python train.py --n_layer=12 --d_model=160 --n_head=5 --n_kv_head=5 --head_dim=32 --d_mlp=640 --vocab_size=4096 --activation="tanh_gelu" --norm="layernorm" --norm_place="pre" --norm_eps=1e-06 --positions="rope" --rope_base=10000.0 --rope_fraction=1.0 --qk_norm=false --attn_scale=0.177 --bias="all" --tie_embeddings=true --parallel_block=false --extras=["capped logits"] --init="uniform" --init_std_qkv=0.0534 --init_std_o=0.0 --init_std_up=0.0534 --init_std_down=0.0 --optimizer="adamw" --lr=0.00127 --beta1=0.9 --beta2=0.98 --weight_decay=0.043 --lr_head=0.00511 --grad_clip=2.0 --warmup_steps=403 --schedule="wsd" --decay_fraction=0.879 --decay_shape="linear" --final_lr_fraction=0.0 --batch_tokens=8192 --seq_len=768 --doc_mask=true --train_tokens=115100000 --steps=14051 --dataset="wikipedia_en"
Each number is 128 + 32 x the weight over its row's rms, rounded and kept within 0 to 255. Layers, rows and columns count from 0. The size above them is the row's rms in percent of the matrix's.

# layer 5 attention value, 160x160, rms 0.0778, rows 12-31, columns 0-159
size [102  99 103  91 101 102 101  83 107  92  92  88 108  96 102  99 109  93 102 109]
[[128 186 113 127 148 110 107 163 108 137 201 150  67 111 167 117 153 136  94 115 170 134 182 113  70 141 169 132 138 194 216 110 141 138 148  99  70 103 206 185 117 118  96 138 117 103 125 138 161 151 140 109  93 107 117 107  58  66 120 130 175 101 134  97 168 148 121 100 131 137 136 104 130 155 150  89 139  49 171 111 150 157  55 119  88 138  84 123 129 118 133 143  97 163 169 186 100  88 124 169 128 106 117 106 171 114 164 155 140 164  92 119 124  94 130 130 159 119 132  72 112 126  87 115  80 124  84 124  69 126 167 148  92 126 117 117 186 109 144 210  79 124 119 126 111 143 114 151 142  95 161 131 112 131  96 140 129 190 135  96]
 [ 75 127 189 110 126 152 153  88 118 135 129  99 104 117 129 125 122 129  96  74 136 156 111 126 139 137 197  57 114 175 143 121 105 118 175 148 119 144 126 196 146  89 123 110  68 127 127 163 155 169 103 132 132 136 160 185 154  83 186 145 132 100 130 103  91 139 134 121 135  97 181  96  70 151 124 135 113  76  77  96  76 152 111 105 137 167 149  87  63  75 143 104  54  93 178 116  56  84 149 163  70 125 116 133  96 147 116  99 141 144  70 190 158 108 183  92 125 134 101 124 177 142 173 171 140 161  80 108 145 115 111 127 125 104  93 184 163 117  88 114 129 173  73 144  84 140 128 166  93 126 116 133 103 136 151  98 149 141 160 103]
 [132  65 112  82 136 168 123 102 144 103  68 104 121  76  95 139 122 142 118  67 148 119  68 138 148 153 190  90 135 117  54  73 109  94 187 147 137 142 117  93 175  84 118 119  79 113 130  93 157 107 119 131  45 123 134 160 115 135 141 107  99 109 160  90 160  65  95 156 110 196 150 144 106 130  83 117 106 102 131 139 124 148 119 128 137 137 105 128 156 104 176  52 138 107 119  88 187 129 117  37 103 124 117 141 148 131 157  69 122 128  98  93 126 132 143 140 130 128  63  83 133 197 142 125 205 111 174 101 167 108  70 131 118 166 138  95 121 133 130  98  83 118 147 136 155 137 110 128 113 186 105 184 149 132 104 151 109  90 110 156]
 [128 120 152 143 120 153 146 107  64  95 151 152 191 207 160 128 135 154 169 101 122 110 176 159  79 108 128  67  80 140  88 139 184 183 139 126 100 170 106 131 159 157 100 118 190 144  97 118 108 127 114 164 152 188 117 127 121 176 144 196  87 137 110 166 113 104 131  95 161 172 145 101 119 126 141 159 123 175  95  96 131 197  99 106 200 125 162 139  77 144  52  93  96  97 121 128  72 140  57 156  69 145  95  99 153 165 120 113 137 176 147 147 101 108 120 150  75 114 162 102  99 121 123 123  73 159 143 174 118 147 116 130  81  77 114 132 109  79  96 109 136 139 157 111  91 153 189 136  99 145 127  98 125 147 106 115 146  91 137  97]
 [132 136 110  88 111 132 160  97 146 134 151 145 135 202 108 102 129 104  98 134 101  98  79 148 122 122  98 238  86 100 154 109 103  92 129 162 106 153 103 114 110  77 191 117  77 147 135 138 128 189  99  82 151 105 147 102  68 142 231 147 143 120 108 177  76 104 136 117 159  77 109 115 138 170 111 126 123 146 182 110 136 127 157 169 164  94 160  83  97 154 114  95  56 111 142 134 149  68 108 119 119 103 104 122  75  78  92 158 172  83  86  92 147 109 151 131 185  84 183 139 116 144 162 110 139 104  88 142 105 160 115 103 116  73 119 131 153 146 164 123 107 141  89  81  76 134 157 106 112 131 132 126 120  86  87 130 122  97 174 129]
 [149 124 153 120 160 111 106 178  96  92 196 136 110  85 149 105 132 111 110  94 144 157 194 147  76 143 186 102 125 169 150 111 149 140 125 159 137 134 174 141 153  99  83 152 153 137 103 127 188 139 171 146 104 129 134 160 123  90  66 136 106 115 126 140 168 114 177 137  97 158 105 102 177 119  45 159 147  53  91 127 125 115  43 128  95 130 110 161 131 103 165  72 135 153  90 116 165 104 110 142 180 148 122 108 190 163 155 123 146 176 151 141 104 141 142 128  99  86 162  89 110  91 148 187 154 152 113 132  83  83  94 143 133 142 177  90 186 117 146 166 101  74 100  65 117  94 150 119 143 110 163 141 128 159 126 140 115 113 108  35]
 [126 110 138 125 138 133 151 104 179 156 109 154 109 154 112 148 133 185 151 103 146 125 106 149 110 147  34 178  98 137 147 136 130 196 101 142 129 162 105 106 108 106 188 149  97 126  73  92 100 142 132 128 107 120  78 117 134 241 166 115 113 175 119 172 162  82 149 110 177 151 109 173 144 153 128 103 168 167 149 129 138  84 143 138 204 165 126 170 111 150 160  92 171 111  84 173 126 140 114 124 111 149  76 142 135 135 142 137  92 152 123 119  84 148 151 168  61 171 155 130  54 109 144  94 115 107 114 149  79 124 149 123 140 134  89 143  37 142 153 147 125  93 165 161 123  60 143 123 131 134  89 108 156  78 126  60 121 113 166 102]
 [125 163 176 110 148 138 135  87 128 144  77 142 147 120  93  87 130 115 205  82 149 147 117 138  92 116 154 129 125 126  95 149  80 115 142  86 134 194 173 101 101 187 148 134  56 164  75 124 162 206 100  58 125 124 134 147 127 125 173  99 111 131  93 123 128 141 193 148 168 125  98 108 163 157 130 130 112 124 166 188 132 117 135 126 173  99 137  78  79 111 137 104 141 180 166 131 116 116 129 181 139 146 128 123  80  75 175  79 128  88 151 138 179 136  97 141 121 143  90 185 127  73 195 153 108 146  63 101 163 166 126  88 134  62  95 105 132 113 164  72 139 131  87 171 137 126 151 138 122 140 133 107  88 152 164 139 144 119 183 167]
 [150 137 140 108 127 157 139 148 136 118 120  94 164 131 134 108  93 129 132 130 112 120 123 150 115 133  91  58  68 113  88  79 126  86 171 164 116 139 131 139 105  66 112 142 162 130 160 114  91 193 125 177 101 148  98 130 145 108 172 167  88 140 114 136 123 113 114 153 138 199 113  85 148  93 120 151 162 131 138 100 101 165 118 163 127 164 140  94 143 105  56  67 162 102 158 103 153 115 173 122 152 148  84 108 128 140 127 147  98  93 154 155 158 173 152 115 142 136 103  63 133 139  91 155 188 117 167  79 184 145 143 137 182  26 177 157 138 109 109  80  79  96 141  69 171 144 200 117  81 122 112 109 152  89 179 180 146 127 173 172]
 [162 110 134 163  81 162  94 135 112 162 129 139 167 154 115 189 102 130 182 127 161  55 181 156  60 175  96 123 152 101 125 149 146 114 131 136 152 122  85 130 189  98 122  93 150  93 154 124 131 104 139 141 183 180 138 124 172 169  79 164 117 157 147 166  75 146 144 139 104 101  70 119 117 142  92 107 126 159 160 128 138 164  71 118 125 155 109 133 144 100  61 171 141 101 172  96 107 112 140  99  86 145 124 151  91 100 172  86 101 136 149  68 146  92 165 135  92  86 177  97 110 159  68 143 128 117 111 149  99 141 164 163  72 122 115  72 105 127 133 176  94 158 186 144 145 127 168  89  95 134 117 115 155 117  60 202 106 122 133  78]
 [175 106 145 156 133 156 102 141 155 141 118 150 138 133 127 102 148  80 100  91 115 134 135 182  36 102 148 137 105  84 161 107 122 144 169 121 117 115 157 154 126 132 120  84 161 120 135 192  96 158 131  75 147  91 148 136 130 149  99 218 114 108 154 149 157 114  82 130 118 106 116 118 164 127 118 104 107 177 138  81 164 141 170  66 161 150  98 121 135  97 169 182 121  97 129 134 116 105 138 198  45  96 139 114  92 102 108 146 108  97 109 125 190 118 181 186 175 128 178 156 150  94 149 143  68 102  99 111  64 139 151 120 105 125  95  62 132  96  79 156 103 136 173 148 150 154 107 120 144 109 150 129  65  96 138  74 152 113 205 151]
 [182 106 131 176 164 163 159  97 112 122 148  97 124 140 160 100 157 191 114 102  94 127 187 181  88 169  91  87 164 116 124 182 103 185 152 167 142 126 104 115 171 126  74 111 131 118 145 135 131  91 158 148 147 136 128 108 124 204 126 105 117 165  88 174 101 122  83 130  91 139 125 124 130 126 134  98 124 136 107 107  95 143 141 133 107 101 161 213  94 170 123 119 101 105 162 115  79 144 136 122 116 124 109 104 122 145 120 136 118 175 170 148 148 130 109 189 125 118 133  45 127 144 121 120 156  61 184 129 112  71 159 175  88 166 145  70  58  79 100 211 100 134 162 106  87 121 195  97 125  81 184 114 145 150  93 117 108 113 120 114]
 [ 89 131 118  84 149 136 136 132 124 116 146 174  68 156 143 131 124  94 123 111  95 173 126  81  93 134 179  73 173 155  77 101  83 113 137 146 191 127 166 149 154  85  77 154  84 127 137 129 121 138 181  93 137 156 167 160  92 126 148 108 154 134 124 112 152 143 143 148 118 119 176 113  95 126  51 129 131  70 123 104  94 123 109  75  68  82 132 197 122 115 162 155 122 100 151 132  63 111 116  84 196 111 129 114 119  88 146 123 103 110 128 108 136 171  80  98 193 115  72  73 156 145 138 141 125 101 127 126 119 141 111 137  98 132 153 135 139 112 121 133 148  83  94  62  99 142  98 180 166 101 189 142 103 180 199 123 180 176  69  95]
 [190 150 121  89 111 114  90  87 157 132 184 173  94 190 172 135 101 115 129  95 155 149 144 156  95 133 174  98 177 127 197  72 140 124  75 150  85  90 125 115 122 121  96 140 173 109 148  93 137  99 156 127 148 100  64 128 118 165 146 147 166 177  91 141 131 102 169 109  68  70 137 106  59 132 155 153 127 151 138  94 151 105 157 130 143  84 120 145 149 145 136 128  92 162 106 108 167 121 166 148 161  86 136 115 168 139 172 164  83 145  94  70 131 131 161 117 151 103 202 157 158 161 144 157 142 177 128 198  88 113 152  72 129 165 109  62 161 114 134  86 105 188 158 102  67 135 135 131 162 123 125 157  83 105 139 101 147 139 142 165]
 [104 148 132 139 145  80 103 138  89 169  44  85 182  84 124 119 166 155 188 162 161 174 155 143 106 100 125  74  99  81 141 121 101 100 130 114 161 143 137 133 159 183 121 103 146 114 149 102  83 135  94 144 161 152 137 139 154 131 117 127  99 123 149  86 160 151  41 146 136 151 145 151 114 105 168 107 166 138  81 138 101 150 114 126  56 144 132  84 137 155 177 147 154 169 171  95  84 148 111 144 101  95 158 129  70 138 112 122 125 120 144 210 162 185  95 115  97 175  81 117 186  66 137 108 140 101  89  30 129  91 161 106 161 119 109 183  78 104 133 145 127 158 112 136  99 114 134 146 162  88 122 139 137 120 123 143 157 183  90 107]
 [174 161 123 145 147 114 104 122 120 179 135  99 156 132 158  89 117 115 178 209 154 127 107 164  63 131 120 133  87 160 212  66 153 126 210 153 116 101 106 142 140 170 116  74  96 108 159  86  91 192 109 107 168 102 115 128 112 149 132 149 138  84 124 196 100  96 121 146 149 113  81  95  90  89 140 144 129 129 177  95 133 158 177  73 145 124 147 120 130 119 171 138 106 172 146 160 180 151 114 141 153 102  75 125 129  99 132 143 118 101 157 121 213 139 131 162 126 133 152 162 109 107 115 139 153 104 119  87 148 107 136 103 197  91 155 127 149 126 112 113 140 139 152 100 151 173 168 130  72 123 167 124  38  69 146 137 115  88 174 164]
 [ 91 137 127  95 125  90 157 110 178 140 205 146  89 110 189  98 168 125 114 120 139 155 143  56 119 167 139  96 103 133 100 131 140 149  95 158 108 138 168 101  93 101  71 187 130 107 100 132 148 142  95 148  67 144 137 107 128  92  47 116 100  86 134  95 144  85  65 125 147 189 166 102 169 119 118 124 143  50 169 173 149 119  89 156 110  89  90 162 138 179 105 130 169 130  82 175 139 108 132 138 174 132 165 129 124 141 175 138 104 133 125 176 125 129 128 122 153 134 112  58 120 139 154 147 157 146 107 135  83 171 108 131 108  82 157 112  88 119 138 134  63  48 130 106 120 141 174 187 111 113 140 138 178 149 202 139 174 135 130 103]
 [ 95  83  92 124 102 136  81 161 122 176 150 173 138 194 145 149  99 165 119  90 159 165 127 145 136 106 113 161 209 180 108  83 135 122 103  89 108 120 151 164 117 190 131 152 110 116 126 147 135 117 194 128 191 168 152 127 143 129 100 162 195 157  77 157 192  99  45  83 148  93  90 122 102 124  89 115 161 118 159 130 110 161 128 104 132 114 115 164 124 121 147 153 107  88 104 135  85 144 130  91 110 108 145 112 186 113 102 152 135 151 160  92 150  96 100 113 150 151 118 147 124  80 121 112 118 117 138  67 101 127 102 191 171 140 130 158  30  85  95 185 176 140 147 112 137 147  88 109 107 108 187 115 158 136 117 133  63 179 118 118]
 [144 138  88 113  71 148 175 128 124 161 149 139 109 197 181 139  90 176 127 118 106  85 115 140 132 104 137 155 190 156  61 166  87 124 170 124  85 124 180 149 105  89 134 164 128 157 152  97 107 131 204 114 208 140 133 138  70  86 155  45 161 142 155  93 110 121 106 147 129 153 108 142 109 128  47 115 138  81 132  90 117  96 167  98 155 108 154 135 140 117 154 142 130  95 109 118  92  99 116  89 195 101 145 157 155  76 162  86 127 136  98  94 123 148 141  60 146 119 140 107 166 176 132 117 188  58 118  95  84 108 151 119 151 117 123 128 106  90 164 127 166  75 114 141 126 102 151 126  92 107 172 103 179 106 165 164 156 142 105 110]
 [138 106 149  81 138 105  72 136 131 106  95 133 113  96 136 107  68 138 169 140  79 109  93 151  96 101 150 150 148 102 120 174 160 160 171 129 137 186 148 122 181 209 146  50 108 152 102 160 107  90 181 134 134 160 157 148 152  63 127  86 155  96 109 144 159 120 157 143 155 183 127 150  54  92 137 137  78  99  57 177 115 129 116 110 105 130 147 103 129 165 150 182 162 126 105  98 102 128 138  99 127 133 108 120 154 119 156 147 143 114 195 122 136 144 127 103  89 104  71  87 124  83 122 100 162 121 128 113 135 125 165 130 176 148 109 115 127  64 132 129  68  84  92 128 126 128 122 133 132 236 214 133 111 108 159 173 139  97 111 145]]
# layer 5 attention output (transposed), 160x160, rms 0.0703, rows 12-31, columns 0-159
size [ 99  92  98  93  96  97 100  97 106 107  91 104 109  97  98  93 106  98 101 108]
[[113  85 158 147  72 108  88 174 141 149 125 194 127 115 189 116 173 125 149 123  83 149 125 140  71 128 113 161 138 101 124 129 117  90 141 186 164 183 143  79 182 135 136 103  50 187 115 143 159 101 157 148 141 122 116 190 191 173 165 140 140 168  50 164 103  87  93 132 148 111 185 126  94 131 118 171 158 113 151 130 124 142 152  94 132  98 162 121 159 149 152 141 120 104 154 119 151 141 103  89 106  52 163 136  56 122 120 113 148  78  74 127 100 176 117  82 150 115 115  99 115 146 128 155 159  80 142 123 186  78 117  95  97 105 108 160 104 140 101 111 213 134 137 130 152 132 130 140 137  77  98  61 173 135 141 123 106 135 146 125]
 [131 164 113 154  97  87 108 118 167 124 127 124 121 189 167 167 163 153 115  79 170 190 145 100  79 105 131 188 143 120 107 100 120 181 100 181 160 116 221  94 122 167 197 171 100 120 112 147  85  86 128 129 119 153 121 103  94 104 161 129 163 119 134 130 126  94 168 120  51 144 134 105 137 153  86  99  60 103 162 176 136 116 157 124 147  93 153 133 158 166  63 143 168  89 123 144 107 107 107  78 142 148 106 144 127 114 123 150  90 109  99 117 106 155  71  91 157 142 112  88 148  96   9 159 142 137 160 125 114 179 145 117 129 173 147  94 118 114 119 167 158  92 124 143  86  90 136 168  91 126 137 125 173 132 166 101  79 123 113 146]
 [102 158 159 128 114 103 170 107 104 143  65 111 126  98 160 160  91  92 155 136 129  89 194 156 201 130  90  97 149 161 167 167  86 201 129  54  85 102  93 133  91 112 129 153 146  75 122 186 109 164  58 133 155 137 152  83 148 122  90  77  90  68 171 108 129 135 158  99 144 111 159 156 139  63 110 136 138 144 128 134  93  94 157 104 132 112 121 161  52 179 123 154 155 148 117 158 113 162 131 106 144 168  61 111 138 143  84 164 159 135 153 105 127 129 119 150 170  95 151 122 114 127 119 155  81 135 170 118 116 142 117 193 153  65  98 156 119 103 161 114 162  93 131 165 115 115 135 177 133  89 179 176 150  76 153 125 135 131  93 161]
 [113 145 101 125 194 187  97  97 145 159  96 124 165 101 107 185 111 116 122 132 135 145 149 113 182 127 108 130 151 114 116 108  78  92  97 159 135 151 174 120  78 124 123 133  80  91 103 138 139 146 114  95  78 121  87 128  62  68  64 111  74 120 105 109 144  74 168 168  70 145 124 131 133 171  90  78 114 110 127 172 138 182 139 170 110 140 110 106 183 114 119 195 122 199 135 107 186 106 158 205 122 182 135 182 117  89  82 108  90 114 125  93 152  88 131 123 112 182  75 183 137 137 153 133 144 118 200 137 116 127 130 150 141 177 150 179 144 136 178 158 100 103  63 125 147 102 110 125 148 134 140 135 103 117 115 108 165 133 148 160]
 [124 167 150 122 122 117 115  74 182  82 142 120 121 173  55 135 138 146  64 106 111 141 168  98  83 134 142 100 112 131 177  83 126 127  60 105 169  57 160 129 147 183 151 178 188 136 138 119 139 134 152 133  89 105 109 109 141 125 130 110 173 156 108 114 145 141 139 154 134  71 110 152 115 146  87 148 100 141  88 108 132 157 105 104 114 165  58  83 102 141 116  64 156 172 110 127 112 116  96 121 143 127 135  84 152 147 152 149  70 137 170 105  88 157 125 129 115 119 124 115 178 139  83 141  65 148  80  98  87 112 133 141 144 148 196 143 147 176 117 122 146 159 172 181 105 144 144 158  57 120  98 225 121 155 148 186 113  78 106 169]
 [108  95 141  95  65 108  79 142  82 149 101 167 133 116 168 128 140 124 171 155 125 122 111 118 134 135  84 109 202  88 180 167 101 114 136 144 115 201 121 134 145 104 108 115  56 140 138 107 126 115 133 160 120 121  98 110 209 163  95 111 167 123 139 151 137 111  76  97 123 123 187 164 143 115 148 135 208 134 158 174 153 123 163 121 150 112 117 129 125 143 165 140 134  98 187 124 154 169  96 129 134 101 178 166 108 125 116 108 159  83  94 124 129 152 119  56 167 123 112  86  90 145 172 163 135  87 126 160 207 106 106 141 112  92  89 181 126  98 125  90 174  92 141 111 129 144 124 108 170  82 108  28 162  56 155 102 171 127 118 134]
 [150 142 156 127 115 151 172 106 130 188 116  96 133 110 147 114  80 117 141 146 120 156 118  81 175 132  88  66  94 128 113 123  98 123 147  60 112  98  85 151  88 136 115 143 179 149 118 121 168 166  66  96 129 149  99 140 170  75 104 165 128 135 157 103 167 158  96 144 134  88  98 143  35 136 114 150  89 160  81 128 161 157 105 161 123 111  61 105  71  81 135 115 103 206  89 122 160 111 123 140 113 127 188 148 131 132  94 109 159 118 155  90 116 117 156 120 111 158 118 156 145 160 126  99 140 127  95 118 112 163 117 181 123  84 146 180 150 112 176  88  40 170  96 113 161 138 142 112 158  92 163 192  91 127 131 206 190 137 150 131]
 [145 105 135  84 108 108 103 136 135  99 158  71 141 250  54 147 142 108 139 122 136 144 148 113  82 128 128 137 117 151 154 114 139 189 124 135 121  82 164 152 119 146 110 118 193 154 139 143  98 121 118 154  95 164 179 118 154 165 138 147 183  89 141 133 110 166 116 141 133 113  84 146 128 127 137 120  61 146  84 152 138  79 147 137 155 136 134 148 115 134 108 125 142  90  78 180  49 118 100  46 142 132 118  44 166 108 146 153 157 192 157 112 125 128 122 107 120 109 188 111 184 156  46 108 102 184  98 136 117  99 177 137 120 173 172  91 125 151  71 122 150 141 144  91 164 101 144 117 118  84 131 139 146 131 112 176  94 125  89 101]
 [153 124 123 126 146 143 110 106  78  50  70 130 178 105 125 153  74 174 147 151 145 106 202 126 162 149 161 123 179 158 156 124  58 188 154  88 111 131 130 125 116 132  65 118  97 120 115 175 108 153 122 113 170 102 116 100  62 147  81  85 127  66 110 135 163  86 164 105 135 166 126 156 127 113  69  97 135 111  89 181 182 157 143 127 102 175 128 143 107 162 139 169 129 147 139 103 155  96 131 107 130 152 142 134 154 151  94 159  83 117 138  99 124  67 119 141 145  82  82 166 132 156 107 131 173 147 171 161  51  95 134 178 136 208  93 123 115 113 167  92 183 126 136 168 140  91 145 163 119 138 153 167 141 120 111  93 106  80  85 123]
 [ 61 115 101 156 197 113 141 143 194 116 107 159 186  81 115 120 140 130 119 139  74 165 129 120 201  97 121 133 111  98 129 141 106 113  86 140 127 156 146 135 135 106 156 129  57  96 116 109 186 119 107 120  99  98  48  99 144 137  78  89  69 139 131  97 166  87 150 123  87 109 164 116 143  89  88 151 159  74 113 136 135 166 124 108 169 152  47 121 116 108 129 139  88 172 132 129 146 129 153 175 134 162  95 236 117 104 107 101 154  89 128 153 140 102 154 119 165 189  91 217 138 102 204 103 114 135 142 128 127 124 102 178 124  95 159 152 127 140 169 122 147 103  98 112 101 161 107 181 154 131 137 133 121 119 137  81 142 153 136 123]
 [ 71 118 141 170 106 104  92 108 165  95 162 121 125 155 105 168 183 148  81 112 117 127 183 144 103 173 103 135 144 128 106 129 104 128 110 173 171 120 175  88 153 133 108 139 122 177 119 125 198 163 110  69 163 152  78 151 100 149 170 103 152 126  62 117  87 151 171 122 120 149 148 123 107 137 150 166  54 120 114 107  99 176 102 155 121 209 150 105 159  87  94 107  87 176 117 126 108  56 145 139 174  57 116 134  87 108 140 181 125 207 138 147 128 133 120  92  98 151  97 131 149 176 129 135 131 168 167 127 111  65 142 122  87 166 127 165  91 159 141 126 150 123 109 120 152 102 104 165  68 100 114  98 134 166  86 192  97 138 119  92]
 [103 151 130 168 160 165 142 105 154 150 101 191 144  47 142 135 140 103 159 175 104 120 122 151 208 111 110 130 115  93 133 141 118  94 109 124 126 147  97 109 116 117 137 132  57 102 112  93 150 135 136  94 113 101  47 119  95  91  94 122  87 171 135  92 163  84 176 118  98  98 140 115 167 116 106 135 183  92 151 147 133 200 103 109 123 136  97 109 132 121 122 194 142 184 131 109 203 129 151 180 107 161 121 198 101 117  87 116 124  46 112 137 145 135 147 126 152 176  67 135 104 136 199 126 140 121 145 153 143 187  75 127 136  88 110 164 165 128 138 138 115 112  74 132  99 174  98 132 129 134 107 109  82 105 157  64 190 158 149 138]
 [147 130 134 133 109 116 104 140 134 157 114 170  62 131 156 150 158 127 185 174 129  81 117 177 118 128 111 131 130 116 171 145 214 126 143 133  99 126 105 130 134  90 134 139  96 140 132 159 110  83 163 153 119 119 126  44 163 144 149 150 169 147 153  94 125 104 126 100  99 111 113 128 184 117 148  90 196  98 181 136 122 115 119  91 185  57 180 150 142 165 128 156 172 111 151 115 148 177  94  85 108 140 110  79 156 115 162 151 135  70  97 134 141 191 124 101 154 130 138  88 122  88 103 133 167 123 122 143 205 185  77 122 140  76 112 102 181 101  58 170 148 106 101 129  77 152 155  91 123 112  79  66 127  87  82  97 157  89 109 153]
 [106 138 111 155  44  87  82  88 169 175 138 137  89 117 110 139  96 125  48 111 109 136 143 130 102 203 107 139 169  85 122 123 109  62 168 118 179 117 146 167 161 159 177 121 198 146  46 139 177 170 167 112 153  89 114 123  90 105 173 134 140 134  83 142 124 148 148  82 102 142 108 188 132 148 136 137 166 103 141  48 111 169  89 178 132 146 143  99 129 132 186  69 111 185 124 103 127  79 129 163  99  92 134 172 116 152 104 190  86 140 138 157 142 145 136 139 107 128 122 103  95 117 157 132 120  75 123 111 161 119  87 114 116 122 134 188 137 136 134 152 115 118 136 139 116 137  62 126  77 172  73 126 123 148 121 153 143 111 137 173]
 [154  58 105 144 175 171 176 141 120  48 127 133 127 135 170 141 174 130 147 130 161 124 120 124 152 106 161 168  97 149  72 139 144 165 122 172 108 119 143 122 116 126 107  96  59 119 139 109  72 109 176 127 122 120 163 138  80 133 154 124 129 142 131 139 128  75 201 120 120 143 116  66 161 124 128  99 100 112 170 170 153 141 118 133 136 138 163 184 122 123  90 196 126  54 101 123 129  88 165 104 139 116  75 140 122 137 110 101 137 112  76 127 166 133 131  98 155 132  89 145 123 151  97 121 155 167 160 173 133 165 135  90 148 174 155  91 124 118  86 142 133 110 127 103 143 142 120 141 151 113 128  47 144 179 183   0  85 168 151  79]
 [103  95 143 115  58  80 118  98 126  46 137 162 120 170 112 138 160 150  55 109 117 141 162  87 100 182 170 113 147 202 145 166  61 141 115  92 160  96 166 120 127 126 101  95 191 118 100 173 125 109 205 108 146 116 127 139 106 125 132  98 168 137  75 125 132 109 157  87 123 182 121 169 184 132 117 129 132 122  85 132 159 181 128 169 109 164 117 149 110 119  93 122 127 141  91  98 108  59 144 139 105 152 166 151  93 124 117 203  73 122 110  86 125 108 156 166 122  76  66 116 174 186 124 133 124 154 149 154  64  97 121 114 110 178 108 140 143 155  84 130 172 157 143 156 134 106 113 168 121 133  94 128 166 175 113 133 120 125  68 144]
 [173  83 166  93  96 140  64 131  60 104 114 146 109 100  89 137 107 126 188 201 145 117 130 189 128  97 127 124 176 113 162 157 117 140 194 126 113 163 141 141 141 150 124  99  70 181 138 145 111 123 144 174 131 143 102 140 216 157 143 153 159 113 112 161 113 128 125 147 146  79 151 132  84 136  95 128 210 143 131 150 138 105 136 116 134 103 172 136 146 158 181 175 107 117 177 105 164 139  70  75 112  94 179 153 151 140  96  67 133  88 101 109  95 149 102  90 124 116 161  59  97 138  82 159 173  63  97 157 214 105 111 126 122 109  83 153 145 116 132  94 147 124 108 151 137  91 153  74 153 119 100  85 136  94 118 113 135 126 140 123]
 [123 140 128 146 157 200 152 152 139 174 144 203 127  52 221 135 156 116 173 155 101 124 115 146 165 140  96 141  75 137 138 162 111  79 180 122 160 158  84  99 142  99 133 139  69 128 124 112 173 138 139 110 104  80  74 123  61  99 137 145  74 209 105  97 148 101 147 138  99  97 173 103 133 127 124 116 158 121 123 102 144 164 111 114 147  99  85 113 150 108 131 160  99 166 138  76 203 149 164 116  78  97 106 189 110  97 102 147 130  24  74 157 126 139 154 136 151 150  90 168 114 123 140  98 166 102 103 174 145 146 109 138 153  94 112 127 193 100 135 131  69 128 114 117 110 132 127 162 139 116 112 105 142 166 127  95 159 129 139 126]
 [111 113 120 103 152 138 127 151 147 121  98 169 107  95 167 111 136 117 175 179 155  96 104 143 180 119 146 112  95 111 184 158 224  85 117 111 105 131 101 148 124 103 160 176 150 128 129 165 154 102 127 137 104 105 118  27 158 209 139 140 192 123 146  92 112 152 149 114 132  81  92 141 152 120 105 140 166  93 165 104 151 123 110  80 125  76  86 142  94 136 108  75 172 116 140 135 143 209 116  57  78 157 105  99 139 107 143 121 124  59 120 119 151 185 124 143 149 143 134 141 137  79 109 135 164 175  67 140 155 155  98 154 159  89 127  86 198 132  81 141 111 130  97 116  61 182 145  96 134 149 112 134  91 121 107  81 156 132 124 137]
 [ 81 129  94 159 165 123  88 178 132 157 165 133 150 121 153 193 155  71 153 117 171 130 128 122 160 115 146 133 126 178 151 162 118 126 131 107  78  97  69 140 117  91  48 114 124  94 135 124 151  94 129 126 149 146 187 119 135 174  92 106 130 108 144  95 117 139  81 159 100 130 135 110 171 114 100 145 188 105 175 172 125  57 137 107 181  70 140 178  78 116 107 175 147  77 145 180 129 121 181  87  86 165 115  79 139 113 143 156 167 137 123 157 141  96 127 146 178 117 151  95 115 154  95 121 118 198  98 168 153  78 144 103 110 109 123 145  86 139 111 148 175 120 132 110 152 116 128  74 195  63 106  77 130 150 144  97  86 192 110 107]]
# layer 5 attention query, 160x160, rms 0.102, rows 32-33, columns 0-159
size [114 112]
[[ 91 152 138 164 121 189 114  77 141 131 107 116 122 126 146 152 113 190 105 183 187 103 154 162 166  75 137 105 188 145  83 145 132  87  89 131 106 112 143  78 105 170 107 154  89 121 108 122  93  78 160 119 117 182 115 174 156 104  63  62 140 134  73 141 132 134 124 156 156 129 152 112 171 132 133  95 187 152 128 137 108 128 123  82 161 164 103 100 126  77  92 165 168 110 123 160 145 157  72 128  90 148 207 117  94 110 129 128 113 114 139 209  98 181 166  69  97 155  87 168 180 123  58 143 120 161 164  93  83 124 104 152 120 157 106 131 116 149 148 112 181 122 136 170 173 121 141 160  94 121 144 148 104 184 150 135 147 108 147 160]
 [ 63 105 135 121 150  98 127 183 150 145  94 100 185 203 143  93 181 125 146 107 128  54 106 175 114 168  87 102 125 126 131 115 150 152  91  90 135  96 105 124 138 154 115  97 178 156  94 107 137 151 162 115  99 149 153 101 170 196 148  97 148 124 134 129 118 116 126  96 149 162  94 154  95 151 126 129 147 138  91  97 148 115  83 113 166 129 196 127  78 138 155 153 126 204  92 125 177 134 105 168 122 129 106 122 151 129 161 105 122 155 152 123 155 111 154 183 122 143 125 112 141 116 125  99 157 152  84 132 105 126 126 105 194  84 181  82  96 130 167 142  53 151 164 177 176 123  91 107 107  83  95  61 132 125 102  69  96  57  54 115]]
# layer 5 attention key, 160x160, rms 0.102, rows 32, columns 0-159
size [110]
[[153 149 152 120 177 119 127 123 147 144 146 148  61  87 162 155  89 123 136 103 177 148  81  88 147 127 124 154 198 127  90 124 130 140 152 131 107 160 134 166 162  57 123 122 116 224 145 164 128 159 123 158  79 144 134 139 154 114 122 104  58 149 103 189 121 123 159 148 106 127  96 137 109 114 184 133 138 161 129 119 144  67 136  69 156 117  67 155  76 120 147  89 148  62 189  84  98 134 174 173 142 100 164 116 125  70 135 184 161 165 116 129 115 147 119  87  95 119 149  53 158 120 104 187 109 134 148 153 141 172 151 116 118  93  95 210 129  97 139 111 134 117 108 100 116 112 142 164 182 162 172 161  96 137 160 157 132  91 153 108]]